config = dict(
    head_dim=64,
    qk_norm=False,
    bias='none',
)
Each number is 128 + 24 x the weight over its row's rms, rounded and kept within 0 to 255. Layers, rows and columns count from 0. Numbers have three digits each. The size before them is the row's rms in percent of the matrix's.

# up: layer 9 MLP up, 384x192, rms 0.075, rows 159-163, columns 0-191
# down: layer 9 MLP down (transposed), 384x192, rms 0.0639, rows 159-163, columns 0-191
# gate: layer 9 MLP gate, 384x192, rms 0.0757, rows 160-163, columns 0-191
up159 103:169113143142150144139150147130153139144143133128157106104121107142104141076139126160130165131157146095145123089130138162122126115099138145102138117113155127166127170127114084142135125094123116122152052109193112108118140102110098150117150077159111072142106154128141091143115157181110146147131074124118163114111108169083122136146143113163149088131099125159107129097130115133166159159127131125141106139145185118103154134098115136081128111139108132115139082131118103118139179112131131111136137150105169118133102139160126175130143126168160128150152119113135159121132107100165120143
down159 104:114064161088164116129124095136137100138150134106142130094155151102122131095125129049101121147098124144105145089123099113075144136125086134117135148166115128110125139166139189075148125120132109108179168096125103149145117138132120138136151085121080137114154104064130129115110120094162115104057152160132136134122127096145106152117114149121121187108145135132134104126122151097113101126133107117121118128115123130125126121185136134109120128130103129137154188122141139127140119109133161111106122138163098094118142143108160124126141140153081110101122121115165154129161101148129100120
gate160 111:128104133084144162087110090149154102169148104121131125109122126116134106129132111162139085119128145129095096096133142106103113123166143073113156156114170130143106074097114139173136130096086120160155125120131153153114132139160163083066107101142124169120106143148102156094146106090188118132047147130122121139160130109133108173128191116110158154136108131124138124123098142144106128204108129136145112124133122132122116098154087132131132126131106123136127125135144136106147132121103108122136101113124110154121144098145158113137157106123121111166139101170101153113154128153124117116
up160 112:138070145084143184107129157119132120134152088105134105112105113131122170116122122146125110101105115112142117163184163102100092129155160130150123146110124121145133108053127129112130138135095121102131128088153119132114106090161184115080139089126149136129107130101100113102152095076177080111096130121147128150105140141156136137159147100140124111118143154149137118101093150110116117139120128148112160143139151110143095142151110109136114150133086135123148133195090115125111125170100110083134136074131121137143111101142163105150168111158103130129101143133103138140152093145111131139
down160 106:104120120115138088117110101141126156162089171147172120142118121121106146135125086109108144143123100152155123163164103118109177126099117142169096135124139147102140051142250150110173133097149114082133118120142133119140141153109127101115112148125102129149151138082110098121113114122138122101143140153130133099163125080166151109098150143164123150118162117093120102158131145162145076133152162118107151132115139139099123166130148099149161163119099139138140140117136133095125103123130130101154146118128139111108145149133109142159109087126120145104148118118092120152124111111128112136
gate161 114:126188142101147133111180108147163110116135134163151138137122113145152116154121180122119151123128181174122116145102088121138127108111153165113113129155133127144115148153075100153127122104104115155121129135141098109131137121169120088108172143139134141139158124157158106175142164130118114130108128195134130148166136145145118119164103118141107129167128151133142092096092114133175130187124135152145115108148178125149129136126126122138125094132116143127136125121152098162160168095128134172105103106116151127165144087132095084096127099129096110110113145134163117129059117161135130158
up161 108:107118106104128114124109173140125161102140133143148133109109133144093146128101129162151134153094119106132144093126157122116141156143119153127130105125157093104135107110183146145169145109156127132143139128182116140143088153123161110108143134087134084089082140121148133115162158123177160159131100103148164099111111135118137124136129179133159169091111127140120079111112145119127096130130152090117088103142170097120135104084143103107169128159161087147076139113153136090120128109132099114161168152110154163111138129177129145131138084122126107109131120127082174104100148105138109128
down161 109:085098148110141098106146072142124117145122115106089101161125105132108145145172103103117155125094102114190154116117093120173113137107122083137113140126150140164145152135094142122089129176163112087100116101098122144097118140162107097112125106098131145151130134097090123129115107077109101129139096144124128081086121152127108107145107134102105142138100092131153136117113094137153109106115086122150165117089158116166159137122098132129127183130132138130151102090094168136130129138111169151104124151151092121124148129125159145126158132179114089119126088154120121098145116103123107145
gate162 095:109092122129109094079096118113111147150047147113104128138143120182180091110121096109138134120156175178099135168134077140109138154094122129119132163130140132137109132110118152124122131104131117113111142147133149136120136138125132128082120169124147114139133120106128109124141114100143117148134160173145100148123146156157115096137092101152068153109140110139157155181128161119172150147126125083102127114142101133132104139127126114126140168101106185096115136125151151118110162146133137123132140137070142162133131123107099152137086178125102180112111132139139119115149154109178115139
up162 093:132144137150148133137158123070135131104133138088135124121144117118150143106111141125158133152155129143111128112140182120120126140124143090102159144073160128149099144117166143112126144094155144125118132097092144106126162145171138117144155155200141101156136135113142155081134119142134127131146117090146119150124124193159085141139090111067112116115107149117138108125123082081157173119160156141153156115142136109139123150149125127111186125142097140084119091180082127105172135113125158139148129131119103070113135163096146100134136131114146129132109138099127106154110115125149125172
down162 094:082121099111094087143123137167134181145129103139122124155103135168123135104140146105130129131121142099115140189144126124133120158115102128125143107155100139123142137120058139161135149159150126164100147114122139140110099143165106085158119134105154123147105148138139096128147110121149125105118113125143129128134130104107120127123152108138066110123171108081115147137139177095098098153126118099149139088122130135108130137156133163137070174130078163132081162112136180088136139120091120123137131190119132115162136118124164131137113146133117108108097155168110179125158156124173130118
gate163 096:135097113160127095133141095116102126153103182166163129135132138120132115154130147140138126105111169140087091162112126157123140130138087142087123101112158156098088126147104145158128160158141120129097136174086129117118147095161130159094164167144142117126123135096127121165148124145111120108114142168125147073130171142102096103137090145128109133078135109140159149138133144077138108148110093105152154137121093107159118113107118154149128144120121155129174143158129128147130111120152111114137112150080161213109146124100140104148084156116143117126088129163135080134149122145157126124
up163 097:122109141127144132153103097109124132107129165116118129107096136135121134169126141092129096114083087135115147147141176182130138124142113108075124101161180120152153140147109147173161154148075132159123150129095143068121107089127166111112107071175128133157136155130159134117124114149125168118121144148183120147095135127170136131111126155138133143144169129135158134105126157158134129109138121136205129137137106106111140109116121129118113132137127135121154157085111119087106184167134102100129140099108097128108139116156134129161142092134125102097138101165139166114124158140084134123
down163 099:160107111110108107156107106089143098131106146085136139172126139105093117109168137128135173117128142105165127086153143164124131152085125123086148141144123108082123121144155178139127145119126126107088161124131092152134146137113115113128078153166103097108087154104135131135166099087143169117170154103111157117111123115138088125165061137094134117139112135119144103168115108097124122111143143120165117136135148128154138070126151158137149159129121125112122079157123094144088102118156125113138088129152148069152148148146115105124117123128151149144147124190126145115147131159118118149